config.yaml
num_hidden_layers: 11
hidden_size: 896
num_attention_heads: 7
num_key_value_heads: 7
head_dim: 128
intermediate_size: 3136
vocab_size: 50257
hidden_act: "gelu"
norm: "layernorm"
norm_place: "pre"
norm_eps: 1e-06
positions: "learned"
qk_norm: false
attn_scale: 0.0884
bias: "none"
tie_word_embeddings: true
parallel_block: false
init: "normal"
init_std_qkv: 0.0174
init_std_o: 0.0216
init_std_up: 0.0249
init_std_down: 0.0249
optimizer: "muon_hyperball"
learning_rate: 0.00935
lr_mult_qkv: 0.5
beta1: 0.95
lr_head: 0.00479
max_grad_norm: 1.0
warmup_steps: 200
schedule: "wsd"
decay_fraction: 1.0
decay_shape: "linear"
final_lr_fraction: 0.05
batch_tokens: [65536, 131072, 196608]
max_seq_len: 1024
doc_mask: true
train_tokens: 1055000000
max_steps: 8053
dataset: "wikipedia_en"
Each number is 500 + 50 x the weight over its row's rms, rounded and kept within 0 to 999. Layers, rows and columns count from 0. Numbers have three digits each. The size before them is the row's rms in percent of the matrix's.

# up: layer 4 MLP up, 3136x896, rms 0.0249, rows 306-405, columns 576-639
# down: layer 4 MLP down (transposed), 3136x896, rms 0.0249, rows 306-405, columns 576-639
up306 096:563494514476520572550504457466430450486452482494578565422490470555475476495473487494572518515495431584512569492547537447441537435405501379566492391597465483444487555501444450479540434594432601
down306 095:440521441461519508458457474472485505487590522569578496614524595481499491488544519487454500537527415452523492581455436462468499515429487474437566533472523514590407519464504476550530586524512449
up307 118:531533565526485546431517375546668508547594574507493429539385507476514538463525497561523557440446436507548471480506423483511482548519490464454474435508520534577515443471481450547438561481546501
down307 108:434558554529454421519466388524553451579558487460426490448502492518576546526608518459553455454493484565425437440509649515515508530455435557427509436475529568498570468545534493457530398521473438
up308 091:413495514507600487468456382543515479556499427496527413461472525421517475500555433613485478463603489397533453467463541548474429476441536535488425524466538524517443484588487442710559518545502476
down308 093:472460463484445559470474484420541549451425587585559411484578366604414435503513540492491462536474527580512451546505558486438487495438393543505519496456491505495470428522599500559497539441463530
up309 121:603502391464446430457471508445515448491477518509528453426416545477547572493588474503545598447476478517460557482464581425510538487449572495476427585507555552468524541425525549455514530474487491
down309 123:434443539476515448474454485545534594520526481486454544512613554538494492391503547486427497492578493494496493524457439519454467508493569553483591473496535560567482457469513519532507479495489417
up310 089:469574527447526430514513540484480541519444536576486508490400539566536442442514437497458385450512520502538514548477537509536465484460456489407539506484448489490388450487416537513489444448532476
down310 085:545558537492550515417471461578436473488470576508563518517462566500489511557481490462551575531478514465484473515521482521509444535560517441445471488526465507461612514498548438449501467525447543
up311 103:572494583409400489443420618624478501483491459525483519472499445565502498546497502484511541486517497511470465549494487462486432555447431503493514505570568497511466449540573524491528524543542458
down311 099:441492563513533587492436457640511494537506568487552404553513477548490584472474486519421539474485527451547610549470512491477542523464531572573545543456586520489494455541562524464540591466508500
up312 098:522551490510407464430486483503527531460506586452549471485402437487534511441484448525500555455475487557423425455555458526574566538561486540516516483486556471452524555505598490466488509487509511
down312 099:475419436459505556522357523504499513415532469476496599543507583558600528561475513420418467493559544514487561534449458458556465506391446492416500493541400528459514484575427428548437510510480476
up313 097:507535507572497558551434440549472431564538528521520536612459442579576463515448507510514523445518620441511418381471548508433494478491416500472540449424477476632495477477469514394520558465592506
down313 099:537538509505409553437398563542487488565478511530527491575487492513576509495546413429512499441630556414443459498429551595428419604513474489455518534450488492489510527480512555413459513511582513
up314 085:458522483480555599353492593547456532555467509578513522556603477539583525449480524504567451543606486451439431522505503433478469549506573587489537548432578503405465527409424435456534500426539452
down314 081:524560555561480517466468515462531503494479453482570488481442471521501488493503564455536476375517515517517487447409537529427464524511416564480505432534482489504532477481519606532459491651478502
up315 096:455577500570544522477470493584494466501442502584451458493495439509560411471479457426464627369449511467523503471566481455639515465561522420533502473474488491516435545577519460475523477494486429
down315 089:464515494471531545505567427432477515507578512456482599418430491494484480370484511454449456522466369473429463591421556438628471534593527443495545435454458486600537502514493543542501545446452534
up316 096:463478420467558497496547493495506507489488497508512534522454534480486496542463495472456419541419480557494494525573486461466497436478421469469430524525507533568469545525463453559559454478455430
down316 094:498531651403435434480514548543518536588517440537504587489541504398524445473495415437512472487572520466521506460582459446527510562505504484481488475549499546454532566476497542522508564553495517
up317 092:549509532479460561566397513525487509483482559470469467530488489574577465503502554449466396467549452461469517483510429499454566492509458527467433376636530490534518427461506488464468585572455549
down317 088:445493512428523436532533545517505559561500388441446509591476474473456531556491449472567546478557514448440451535524462472493509433523480441479471506552463350522514455460545533465516443552479554
up318 095:429499529348436584455583558485503548530534520482555498455479501402552440407550465516482526537468467501494422454554551501488468436496508456507472548442507466497528593438364451490463495420513558
down318 095:524612497567547470429493585562521490485525423544478532482468506465511470424521500565532599481443510525449531494534517605525458511459547514489466461367535543508482615496448492447473508483531493
up319 097:477430547523441548520554509384500503539563582513430564501533454591476476520499571458520461623428510485611532499618483486412388497530497496507424398412533457438464599419484596501624562491523541
down319 095:584554464496598558439533567488492586504433499472483487440531444478448524593489505429481602609576523542454505416443453552465487489557524477563515580523488492483575474530514495505479590461518512
up320 088:492517533459484568544482507489484499487482469443470416470486416458527553457526540535594592511564447476467491518496535501541503534521426534531466396451568552441479537487464562526488490457517518
down320 087:452480467515464535543569506476472531514499416464530538535515499553498489462332489515498464499519469522500450483546461464479489481495458521521481541493503473570402500468507554451537502479583496
up321 092:499471460581397491484523540564497442494544505449502503635506542474578426387493541491483536479521537524578450558463470521418475505470581500487405552483514401425527495548583567538539515541500643
down321 095:538511433492520562531486498497469511474488559465559506521570562459509467469444533442509475531444492486478452507613459492501479499370494509617470527492594474542469542498561493500520458467538556
up322 104:561551477461552498509557436547439501487439516559507520521454546450542466607425567499538442493493503466436524478543574381546553434513483523485537469455552544536499466589476556492462506536543536
down322 109:573599474520549411490554487409504431525524560522584513442525565475492539493506537467508433584528501513506499552510487424518544471505440528511547521530456464474525567554479448475553508516545480
up323 096:495480491606384531406476484586544493420473508496490467625471397512538501507473530563505498596460462359510539449502458439532532526489503420412497467433489497444512440470506503496545568470469466
down323 093:474526540507444461523550570450502533383484507551582539553568474490357475553507495529519501442502538549543572521496545521509566441538483468478536444488466546476521478429477553432513487401483470
up324 096:434409472442457492561538530435434518482484549541460550510434511487576511515581515521444519552456534628537510509510459451479525510440526493474493549526488447489596631355527427471572600473511383
down324 107:443481500473425544412466450443490489517529496483486520458547513526486515534414518563544496509558473433453535594471500567548519523540511502460515468500533515548588389544509515485444417444516537
up325 102:518448463402504512518493587547449419541408502485548515505503448544459593431474535587534502516498481512484486444494461546526505521476550538543453590468475533461545476564557506527384498579463569
down325 100:477506413461518543479512508418531516457546450568528660497520549418569470493557541561446479441448509504477557435433415429531519592515454378515515566457486591505543528460473449539508595541543497
up326 107:472578493511494535551567553474502534520497476460528547430526512450575477431499560548477527550560459551542428436508583520421563470492420467502497436500518520553424461487443437473527463556545461
down326 099:519479520567473489537422521547462472527539449454542576454450583529443502357525528419501436543455541524522457536522451475418481490567472474464453594567540457440411494504464497513557508492514492
up327 106:524483540597506431509574552515514458550459477543573539533587501498496545518506429500546467441551435458531554509517487477561528530480534492468507522485523481583497562561574429452435430599425561
down327 108:524546465557493496512512522464497514517545514519485462437631632500399518467501494452598526547473475515536500456509530445535494471480521556436501563530502569556394513529502465583618451496418562
up328 105:503543566495559527488475488471561470488425474535576546517551541534467415541520487497477495465477448499454485476392554478526495506548490417450542565530473505490545455528462455513483449457494449
down328 106:601479582455547498586442462558529563497489508544535546525544514527469480517543503533487443491600622481530445441453566534588517528515494524459460507400455535495498540443602508536518403448496425
up329 108:502552454458547513499521461352384512581564480458596506449555436584549500544518549507389421472443527545464547526510534504550454547513495536457514442368485521559538529518449468475443498595449514
down329 108:438406592483426582557482490386486502515571576491461428634522389521464546473519455465460481508406477510453509605497425535517479533522542516552460493527458498507469521639498373549535514480435445
up330 125:513560548596488476552483515542521494380451432477515488514464579546477490491469608531530620574482549409553418357512525423483417548502408490495532484443403485501395473460483505529484516462593474
down330 113:499579505498425545546486394505590405413417481442469415505454530516491484610563504475447534558480540534598500527454411460530561540406517553550424565486478492399528418465534533569484428562487520
up331 133:573432408534444543542520520548476509444410522494529547548586463535501539488466593520520454546417452525505516515431563472496454529439547511446455432492549459626555580447557499553471533478509523
down331 135:519544546522561455561482506553546481513491497449500484491568396514526434521536522529458509543585565538413474489502510583578498419637404479594512517449557442447580505541448414569501557373500572
up332 114:570516450499515470427461497525513445517566472506580473503444504470484469548527493636560539545485489523443451565466529440446486466433517475567445445597474543553591517445567448499491423532462476
down332 108:519523476519474440423458462457468500501469436521479529474527449476494481544479430537462542350449431618448493568411430411405580467439486510468546445522515532435505512428523484460572526544514541
up333 099:445435505605543626576396535519502535523466497460408485610524534524508485484559497513524527497539553578520473520566592481447529519417515435556473535455446589386492537512509502510542573480473430
down333 096:369548548512496460479516482525503508484510500366452437543509412516543566494437486503543527522462463506567455506532502455607513440427508461476606451526462419421453519505434513480494391440417483
up334 093:516500431465483494481469494499454436565450461375507490537484571518513497554508359465531484455567341506507483450490579441534517473471470532457475465486489513534466516440530482499543509549460481
down334 092:567488550360507495454582516508533574524495588575522512336478505497489581460494479516566442446488507494569545503479484522431579446558460512497418540492432519496482455508509520445558518518551503
up335 102:507501455413526409517491529455473456513406563494516552488512436466484485472524452467555386508497582418468449406461554488595561435477437432451470507439492531581401550454490483452520476473532565
down335 107:555500558472503551460485467513454673477552445521480428461550555520501493497461471520471539493540520552528629556470382496474547568501614623455563465474447486463509441475489511563449509430451457
up336 090:500468496419581516559502516470427467522528464496493534494382489446410488538500482439437539441494482441466509516551426537489518440508473489500495586531573394489502524500512492573519467588547532
down336 090:482460501483446545583539437506491527456492425430524434523425461395486504490473507506483503437478408513482480478509541486588567502508522450458467524567437498430500568541586542473569459529476483
up337 103:477471371608513487502525545538495452490518445533421609499442512551544504477552495499570500501506498527567463527518377613520624574576484543543483471497545503489433409442516545493462498527466470
down337 101:573462480564449523524509572552463559501487431442512536541596594573483558459464465492530580476551441543480461524649454540515579567531496517445455485468466551523426439502540456518417509524575602
up338 095:539449479450497493517553400483623472430508578602571450530512541433509496545609547515505577482509454385548553614437534457485460531501557474572467453434494549410420479460537549572440485453480473
down338 092:487488514496531508501507490552501434437450470511462578543543490546457548432538522535543466535455505492447499513472518469480543500528451534491475469480543410496465455519481489437545569522489470
up339 100:514443433539522438525579491499463539454579498462561481542594606547487466430538449443541470468486514443492501558524549478497525476499474507490521516480546492518533528511606464511474577614537483
down339 100:545490480564463532520447522539513435348462436422566491521565483499539639527436575549521603509410463536471421482492545436617534511491552448591451483391512542565443469483480556526545473536505512
up340 099:563490497484462571478471504426503406522512471484511429519544425478610550506577454435500467593509558611571485410515567600412453473427493505586482488566402441529574451587481477476465460483532527
down340 094:369548567420421452432548449514578548508469442474497463550476498491478513529448560469558580434486448489482508550519533461533526442495506453457583479484561427504433443457541558577480472454485494
up341 103:492484623481463448497451556539558541403502531524486451527399564485494531540411482526506466508437505455454503491479493511520521517488512618463499539469456477575443573516503434405453603473498547
down341 095:453459597553506511472502434467529476425436490456484436502513485507458470536397440639481427484485449427567585453569411482542535538547496592455522470344403459567534506525521413435470502534542422
up342 082:584460574572485513449444378479495458483547413478558435506519494411486403496455544399597443564460515459457479450494488484429512472590472534475462597512503399486505505473511525443545476507459434
down342 083:502461533482505603556424482447500543551546544376499534524570477569446497531524526447489519448453533462541469455498570490595569471497402558472546553508482459429527552522460537429586567488465526
up343 101:515519561543499569549374553550547449629440482479559550457519420477489540537470545557540524592536501494500506465533468503520389493635460628552575557567523582526371487542433417465523444383458517
down343 096:449479568434468582592516443489469524482430473501497597431548452434401499469456499476528444535490474547473483540492489429475596531580454533522586492546509484465536551501497540570483407477438508
up344 093:493409528505463517628561504499491573547585472479599512531524466567565436538466555502590484547540460551488455525533421490560504490480490520506551481546486451466470522501558489504558559497513523
down344 092:423453445432478539469466584443417556470470464525501538532475401517414561569493514480466570532439450510560535428525607561543501446524479525588511405483413486433488514477493470505538495537577497
up345 090:488390404491543492567499448476496444540498465530507477499532442432582531555503486562509525490550378446556485531483502407403458430431482388491462463415480498516482479524551426503518527543431591
down345 090:502458458486489523357487531514485405444468499465536426547456434517468392465604488584550548521514589475495527564386457543469492553426556494525457492478444538499472568540501569527481459489564453
up346 081:566514500386495577416571501507566431408554539427507455485469540510462500558484544491489544459455493522551435544391571472480482499492463502544468582470521447526573491433472514474606533451530442
down346 082:506472575553405565525399402624495485598498458519477531488508531566493511531471546548565422380473565505548507540468406464555628509521490471516511473557379554533486508545449493559518404423451407
up347 085:515549524474473471555471538495508462524474491490454443530463472426560471498595577554516569589514472608420486556418461511582558423565480556565485446532520460458472439498495490505514487505485446
down347 090:535415483568546506450511541517546457539481487425530602415510476535517393499521494541531521442471492377443461504507583473503414501450512364506472614355562553567635495486496556582537560559517506
up348 098:551434497532504491526521497599544483499510508492458478614577460528483484526536531550505566521508471500518524545525492475530443536539509481495518530464488533476533583509538508488490488536540572
down348 093:499464481520573462468493502453457505476527525511412525552509478436521523494476540502601547470586480551526456455491588501531487421473521528538448470438442514603508509505564423445442445539575395
up349 092:536501426462565496491536482515547476460505530468572511510476484493542508482538495416522609596524529552573487523556608538485489466439551512557549451458509441502424453563563459452544578540509485
down349 098:524440426419534464483465478536413424476455485500486460502487562497485460483460505497508497519456437583560420495545438567550472479512486636565476516457516425523521521506571518522499498481453487
up350 107:543498429498516408548445502504502474429467457552528557564518456492485531446509486581529422499495492484456488372542539532529498476619507541471506575550543560477480495484497527527504473512444489
down350 108:463481536549528588457515493504442472606423496595462505433446566495438463439515583461429548535500445473551516548468481483511493524483510517514441486475446522489497431553602581483486497514494493
up351 118:570612367492462464599540507576542495523539436453484462579485477469453482587529538429544506432514511487430442453546504553551549500495404493492480499470457461565492430450534495530462428514417471
down351 107:536577456460488550543517530438541530570546502454506470509549436467451473485554461496548487555533498441509465508463564459536496548501461483528434528519368540552542515427484431490539422468516458
up352 112:515471536592519542565525446591519532569477464449451502583595458550499518379506489567452534525542499546455420487506553468476471528441438540554466457521506598467416551483477512532521439461592490
down352 107:541467491503515545525535500405504527432458416508509517449473585469452486554513484548569503531462604470516522458379475422464486532563473472475519473469494467473532551571462528512515491570470580
up353 098:487539499538551437489442548472468459514548570450542515621456464596498482454523475422483551473541501478454516438479493541542486455540569471468478425486520488437507599515486435581530426485551522
down353 097:475498519548512500584467513517571440553487509474542549520449470480483372573443409556532464570562472478459437491465403560599549543447532527389557470495435401454471514512477419494564482444486597
up354 099:482520499508487564453501424532509447521523580510472468496504551535485484500539448520577555474467540564487477477501553515412429417503491515506481560528515430561611531614531531525505499599488479
down354 097:488416465534470505497506534555479477514483472529528414511540469562523445541487507463524520550519477535448503491567506391503513412531522471621477470523459437511570530503628517501540477493476559
up355 110:433494549478653419397530525444446552443572518474513396477510502476612478521425476512485479490485561514530480461439583508485521591495497437493637562501529541452510525539610463365456497524479494
down355 109:488504554463470433541448474489505443490557448507455420493519491538425528496483566469508485419510509551479501522469466531384549449410594487495463535474535502474476549567540582551501456437491426
up356 104:498517589465555545462497453505503537517587488503598542563481524458555494530455394472475499526524454506485553478483494504470433512531448455537523494524543485568564494532470424441518498456511417
down356 108:536564539483532432461580523488504581467568468581481417459551460580513569439510537459464466486502512475527560432525458476526502593471489492548428512595504457487459493604489460473476561490505495
up357 090:548564469545489483481509517432445458545487533488519499421487470560438572513555435468373555455460419457550534456427495481459521476413531498494480480570463545455499365482487484532434439467491498
down357 090:396496548433491544530507437500537382548415572546509493518487467480456507431560575498526440574530566408563496527479487426563520536462477573492542538471599405525527420485541467539537527431499521
up358 099:547552446492550553529492500518429424527537547569548584403547516567503537470555512484468439528520422459476515496474476528482515429499499472463609426460472545518468481447454440507396504643428452
down358 102:454556570577560462550547491493523513617493560559561539540608402520480548476582556508531520601590502585455537512567547477534486559565471507533462695520419535537475542476540559553543488529485496
up359 098:529594551474524471476466482471566529478548438506522523446559470545514506469417502488458441456484526506526498538550530436560489559505414511509629448479473500390522494501423517472489503464429397
down359 097:443500443468504611476391466491485486445516533449543521595462508512529487492484453506475460591469491482479472392488567537520476524530435576458432428533535471466525473514504467455519602428571453
up360 100:588541478521487544399603571474510472441529520550440576532471497441502448489544517615520509452480496575430546511464453451439443495564526578498493494532443572509442497476528436452536505485549472
down360 103:440395496516576522497560442421485446501612400501408481376499532461533491545428498485549534463491538395541474550477531458528515456554537554502529549485535491519502635560583453508467382504425526
up361 098:496518492472532538532522528517513471545475407603431538526486538485484521537399467497508574442476544412462505474474490479513535576486501492560508550478503510564615424462527563453502517514402498
down361 093:505501533511584402433451568490424509604505501444436465558497471482586482429479467541521437531500494558528495477549474536395538470540467424527482438570524499563568526474503531526450465521522493
up362 100:551393532482533450504507462517518466433448577477451465490564480573574539573583477567529462563495494423411523352477507434462512505520423469456504449534466460513494521546472490472595625577506506
down362 097:482486553450421542417426510491506478526554462505462466407499571530562459412566493585490515423489431499450533484511571524524566530483521450500487402539468554467507552444455379509565484545534422
up363 131:446502555431584636468452373485505538555475568546493637565497589448461492525504446560518504517522551536471531507464436465498527432510534544543465476485580541472453433540531501531592512462556494
down363 118:542436518454459452583370530571555433445439499544518659381490554502455565564435569507540501487535523543447464503475539503543477466529504510558423462510499532491577582536467490517484494542525405
up364 093:429382489533465611515491583541508486545470515443520643588479486542498507610539473504503457450517485508515426522505536509501510518542556475532479404482417486488533584494425535475462591524502454
down364 096:588500454498530446604489453582487565505460518479454450518499513425500588524488550547460535512467461515467528534487484507462369501447447582631435494413582564484545399539457474550524488546352459
up365 103:534469538483589463470471542471556554502593528565536382518528581425467444570516507473522543483520537464483460524495554544523478508520533528479495544532474453508516631469586509460398536468482541
down365 098:525473423481613516484481522576501553526591558423475448580460503482588512553527479626556517496568461472532567571413482430462477467523566439531456434500515483526491531422514509448437416510522547
up366 108:465530450545483533558574450561479510504447518513529520432636529467471549482443537542559387479487539490563490487503515435531471576504517500470472441398544530455502491433418573513515460497546440
down366 118:541461531451468544552569527565554503496419455467540534566468442458469512422489626466492495563460529561556464587558529521414538518457472502523535489522489430476435561463464625508539524510566467
up367 102:511506520521455507438422487444416450464584444452549567538536546511538484561521544527513531451571462507504456599470543449450657477490510602543554497560483520396629577494471474495503446477556557
down367 103:483516463456455454452514438586495551487471448357470527566616472588464564490497474533442507463536525479453445441593466320451528581493436487643391533491503422375529478524496438531557521596485443
up368 092:465485417638469510456523543408400402502408509471575505540495453617437503556504567472531501564619509450492449514554460486345440555437504472432481390547571544444489416502441506457596493404480438
down368 098:457507462539623509603456558408535473490399484512550477407562474571460452478454502484450473500515462515562450583505606465424376530553447432530527458508551485620492532485581539500457492475433583
up369 082:492551524635511424550513545425508434534539465523508428618581459554462454461440578525539568519388502527478408472513425565543500405489456434538432515569429470460478506580447564546480534480521487
down369 086:479511537506562493510532444561473535467552522529605406467458453432525467501434552545470460390544524494512592601561487509506458574484496532518457530521414446528624467552507509513472512455436522
up370 087:459436503431593404545511527499457525456511582472389461513529486565394488461490446585504500448450483521530490418517544516579550507486451472611614530518400418457479506555394525578481465557486570
down370 087:464438663480559444494553553623520498541530493511459436499512452501560517549490458514450457552440527523488484463481510479452466473549463480418368527405424516547579528503521530439522470492537479
up371 099:526502482528413483451518490592555597516563598523493468461561517430504540573523485544443454517562556552588457490558560478507464552405479510359568415505502467444516512611417492523515600491466490
down371 092:487467459555557467391468504542408500568503502541482516452490488412520509622594402493547476447428453482523439465537436552510530493483511417509510533465481500553448520543552612509516478476542452
up372 096:573437441427538536514620571470486569525509456471453489591566501489426484498475438444512564396474491554555507481535530522555491521472436467543568565520381557518462573453439437529489447527494447
down372 093:495556515535506542457543520526481457480470536518550549361528536473524509521501539501484544394520471515523495532508598549498542451542618452574560511514499438488471499530416564504486482549484490
up373 133:534543561579505533452571484496440477549448459516518485524522495502367442511437508578543453497573439578427576537493537496501456477505577496476438487535515410513539539517514555494544480439608490
down373 124:516512523447471480535567510541486486480467491438493539474436517563463505530448491551553463495466564514502483580540525384501590549492523368582515561463431472404561484425502449465603481547515523
up374 102:469532608476539462439496454586476592531501507577588445487509470592535525553453447513498473592539552502493411527527472487481572442573530533649480509459455494508579395496518477422519489559495511
down374 106:478554541558452488382455492577491513540467499548483535470449529585529528572469478608549421490546590461517505400560513382519499464479470494519306473523499479485475521501512438445496501435466422
up375 098:583507522452505620445539431415449458525525532498554569535473497540419612483522476514526457515545560427425534551468543533407447483451452497517438448528461456551640534399538511511418480607553554
down375 097:462581477551436482557527547497461502454483432415460533469478640561409546489605455549566543538419534487544552451465425554585524507536451486494526486490447573527486489501489544480468443464526486
up376 104:545508514352503500572548598442470519494468596450515502488537469469500472565529473516438481513492456512543510509512495492504491441546533616479387484516549505521544481494472611556606481548403508
down376 102:362584505508510550499490439514458544541469574426469468598573545557510502472476510530503466497473568392468489438448527560531456528606474511506517438515482439525498487465514534421533431386502506
up377 115:539385474467535452465565537485496508542494518519494528565501609455505522440565460481512509465434442539451501483563526488541476500513541487512534432502606507530411446477529548443472532460505495
down377 118:553490504461583529443583574543413556566497516443405541463574506521487463466500521470550478493537413505499488488614598571398497471571524511519514560494526511447453471571446500538504503541505505
up378 098:425521442457465567501517398435355572517446540532412442477497489526477460521465416465545505420485514476467550468518525459579517444549614499475445506576470536448506411478469529472586539566494398
down378 100:512528496490511549597493575409507567495495507382486619490505546482466476497610493466516527496498503494536433452524466496533514531406539437548434479466466467518440500452514452598443473524506495
up379 092:518423488485569511532516439566399356563525507486421464475549420459525558518458515578502523459514453463468456437585502463449498511457476461500514463443377397538505576470540512515522516592448581
down379 094:498465578445619495481474475532424529440462489448497556536496520463515466392410528533534600435466520533526473470519442559461552564503466556464491472515531537581517513512545586461473500467473537
up380 122:478568479456468478629523565587593528560468520555489522453420461537491514468550466509421413604514508558492542519538486475513452526446561518461549531458501550609449530517468512456541479521580498
down380 117:483556488505423469531424558610497499475591615543501516516432505571617603521517481502462464587566508504358491496571553453520378587483475482483496575485463567518491489473543506374448505472646472
up381 101:472463425450501474418462455535537584502581474476495476533430543455466464483513413470637460577479551548502495487442549437455511491548570495579483475557473523435524495472533479492482440489583426
down381 098:445462481446492544507526511501488538392564428470373425566567414537592480409444437455398486533420516530500543536445616558428566495460562507502488496534473470539454484488481622405507501530512441
up382 092:465460519509450478494487419504468415530458545512540487588464407475488548431477511526438520482519463390482511520484474555470421490437581583510477561494523576492495469504454415465495502565573526
down382 089:408608506461567502512574556518510457461488471508540589418488414555498537575602459628515495521590504589415463420558572455386455416568501498482570457516541400420459511605526537475549505472561534
up383 112:508544481484513517509443421524453544397543595615473467502592429525456476529434422459452538575471499509525475443526503539474585465566519459493501519611516524500471559486576530515516492535444546
down383 106:489464513422482600577428470435547527584497385526495506546555537556508492505442423525518444526498483469492606473514569540558516466512421514492509511584537487430416538473528547474464454499464451
up384 097:570449468493526535598527411588498510430537505545427496454418433524526453424482464544516463544524471443453524469510490509519568447452533393507493535518500559520447578466466501533544565430479497
down384 105:438496417570449446470596466561447479496443454571503487446530468457508481463494505577531501582467484490505506507557452516506524527447481523402598612511523535503619547425576489523544490493471415
up385 092:487508511501519506488474512456558549577442475500562456521581542554517559534526469489528502512491532526440598469487502507445486452545485538616481463411528574512526604585610505487587451545532435
down385 090:520530482476471575532535391497457497491596605455517499505394572592537512449508476529495457495585445531552511498518483434535473459432575582499481546505527483504525514503483452438468452571551471
up386 118:564517477471457587377527531429529481512522471547595440482445623475451438514533492521453510442510496572439553431587570495483430596426526448488476501447499566481570587508549478444462542502552456
down386 115:490324452636506434502488430502467476477529574524413615424488451525472534458477564461502599530517532468540551562456438501504455517474564563423422568554550504480542563550427479534544478544545459
up387 087:455447498443499560529494487419418544465571605529412554417482508487558500516589422567512550562489452468498479461523441454484555453483592511573447528517462450535532480442453498489442557436446482
down387 088:516535587449446463511466544459418543476473507540450466424433616438406561454537549544484434497486544484521519467449526468472466455414632544509481556468588564446545452467456504448510615481445538
up388 092:537509559565539393538462485514419557497469460549446408539498500473498488455532522550488535488441473590411468541591458425485417602515561493460544465475490423408404608508500551457423549454486448
down388 092:527577411511523499586529558506487380496552554448507593354441470499548518535469452592465524480585438463484529501497468485482455475447496503415504560554466519504615496482527537582538515541490579
up389 103:494501379524440515529507456423496466491359553436577501527511510487454462580604485462477562421500503489434574464486477503488441522460501435545473484539495470506507462505517558502474441506463480
down389 096:518515488547503424516548512495518463478519499477468541416449467441448501554545549487512566468510470477497432531507447482571506483508622640454528488610555543415500521521576464434518443478457498
up390 103:554442491557475547537434562502576508533533422443537494524497501593529569565493477505485485423519533544501485493475492563524556492484525580513489341565542526446513486589494468577457420564522421
down390 104:429484513465449511557598473489471489616555520514484472422530533498464393374463502543484454441480450422515401533535494468488517566522466393526548494507595587507458505486464471638581496595522535
up391 117:475461524420427579469477504532538501487526459444535498486596430556555585559474434529501495484518521495566607455450564612552465449510491496509510620590516542430469470513613443530531506517471485
down391 128:521456476502545592496472416524526514492561492548526549437561418530541433473538486532508537445547479468563451485539527549584499401536461575552460555535521580442510440525405446473482489437573483
up392 088:563484528455489516587458437447471518417500510519441483479515476389469448431551479537525458491528508554527504483508426450548510549414480546573528615522505550449603529541536492531444551555536457
down392 088:546508519599514346511525501467544546621570412439536556428437540580496539546550489444533464507544498435494542515540443468588661536489506533436449519451492493469484437551520541404520502483560521
up393 100:527547456578497539527532513541431494508453521562490586477518496514512548590514521637416542494522417612480452520520539414501494512549495533425578456552548636503506488469554465505476582587508588
down393 095:527593456532472475523512541541422521453550452439502430466474495442532515475519458508557517498570412562518501546532461507525526471413545464415537416499537533509471487465468568483450453445401430
up394 094:369491473521498440459475443480564514540448602466452459477520467504567539528477519438516477561502436545571484454446428565490486473452504432500550450523428495427474525609482586569477471492502516
down394 101:572495463507434550381503512397552506524364499440513411532601437497556454588492496504569493493520502539521612469447406544512539534544584399440407444393531590437521468509451498528531487483534446
up395 105:488519530641512533529571456513479372469455497444511489477461445454465508523500501520580459510526466470555581375461527500420477547501523432526500461548574385476415471448522527461457528489493538
down395 098:505443549606553455475522555509466505434448556417569461372657446403558597562478497426518421404500530502509479500424546511560461610494596440455511420517538519600452490486545451494449528560536497
up396 103:445548429569498452517478520549469527474465485515550450522507450558554452553507492530558542517468495562495486429425497490464425491481567549630427513483524556417467579477453494534547446523515493
down396 110:488526509564539507521516542509560489490500493486501429493449486495478479549517581481541416418404522498528500472476519514590501437409481493487472463528516564553514490586432414573557434443481456
up397 096:595541434562585549536443579485483497375454501590493511510506530455502473569500592612496588515547484456548494547472539509357441489476535517547433588482502461386551458556487541479454576581508537
down397 099:482544619490513538493520467509522460408495581516554480441435519475474453466402552472529508386440501504502491538526431518459385447446420585503510478492550566431425539542426490554459599624450451
up398 097:565563534475516491503535520497498466455558455507560447536498496426459609468534452509461496430430441465466420502489510507547474549528589517446555554529502489466579443466537567442497478581392567
down398 094:486511487578532513454509483579543421505464474547545526456496471481567430473505480462523522439535445509507528481550453426481433458408459471478518486497453571468490579485491524567406463451526456
up399 118:575481416548513487432529474543546541484536519444526532527570491456551536489537435542447495399455504509475550492526467552475486541499457545515406503527560508455430573432592450534550533454511516
down399 116:499471417520419484399414490468490518478567514455459521476531408427519544495587485523468533426545585473489427552535541519396558468530632476502566537390436515511461520465442473520483494520482514
up400 093:501445410502505493421426491374578481497410466499510574500446548606458462449500455543532465483510502510490549608499540455503426492540536416463438571509588497485593587519438488416496468421508531
down400 091:506545514517500429435588483544518493606440420535506516462525509528449507540471462548486494525443444515564544476529585491502492523460489549579565510481611482492527530467490579452497519522458486
up401 090:537575514513473609458487495533592454582512481473516534627572519526511421520552483523396405369538460510426465515477529487524466389507491501511547548494536474506448355488443474440487478505560441
down401 100:475538513599477568438462407520538484526511481532422440540550604468504535488573508524493538472608456549414407461502535537475512499523485564466429482489493532508508532618407485467512597417492533
up402 107:552495371522421411530475485464492428461570504475437576502516511465356463480464596524550507551527442501463501558447482467428459557393553585469449523562471493448562478435547495452538443531545506
down402 100:476471508488500474608429541494399484479508517523453473489596510479542514545481509539584515499482543448482588488470545500456569504451547462557472582537521491498531402575514480520459506461531572
up403 089:559424520529483525517490530496528540462509425449563495588532478524595426467481497498554503471469399511495535552477563464488488582511517571530532507464484489484545458499541471467616545445474507
down403 089:492502489457491459545536422454527566440501564502429478463506658451529528434500585543580537549501560517487443422547408528489484517512583453628515538480539508531508505498466563486508502442554513
up404 102:476508573480481578594439441494523516417515479495506473493460536540600485497445600513554477547537438463528534440586571429524484440426473476429540493507438548499567439481452415415417576601466400
down404 101:520481512567561546517503457461466482426442487506448413583486538507516545543495555603477490487414457524491474469555513508529602490423574504408518447577533472472541398497483435501360563467512405
up405 085:466517482382469532543489459420579522564496487582512431448536495505494447484541526433552468448481452494459530512593477403433496552505461457524529471513576567502531479532493481495426546487539513
down405 085:510529443611520426533522483457454426488555495583479571507504578608435443409449530519510488524514391545464467506498615543460523453489502558526527574446504480403533487398407537533535539510536533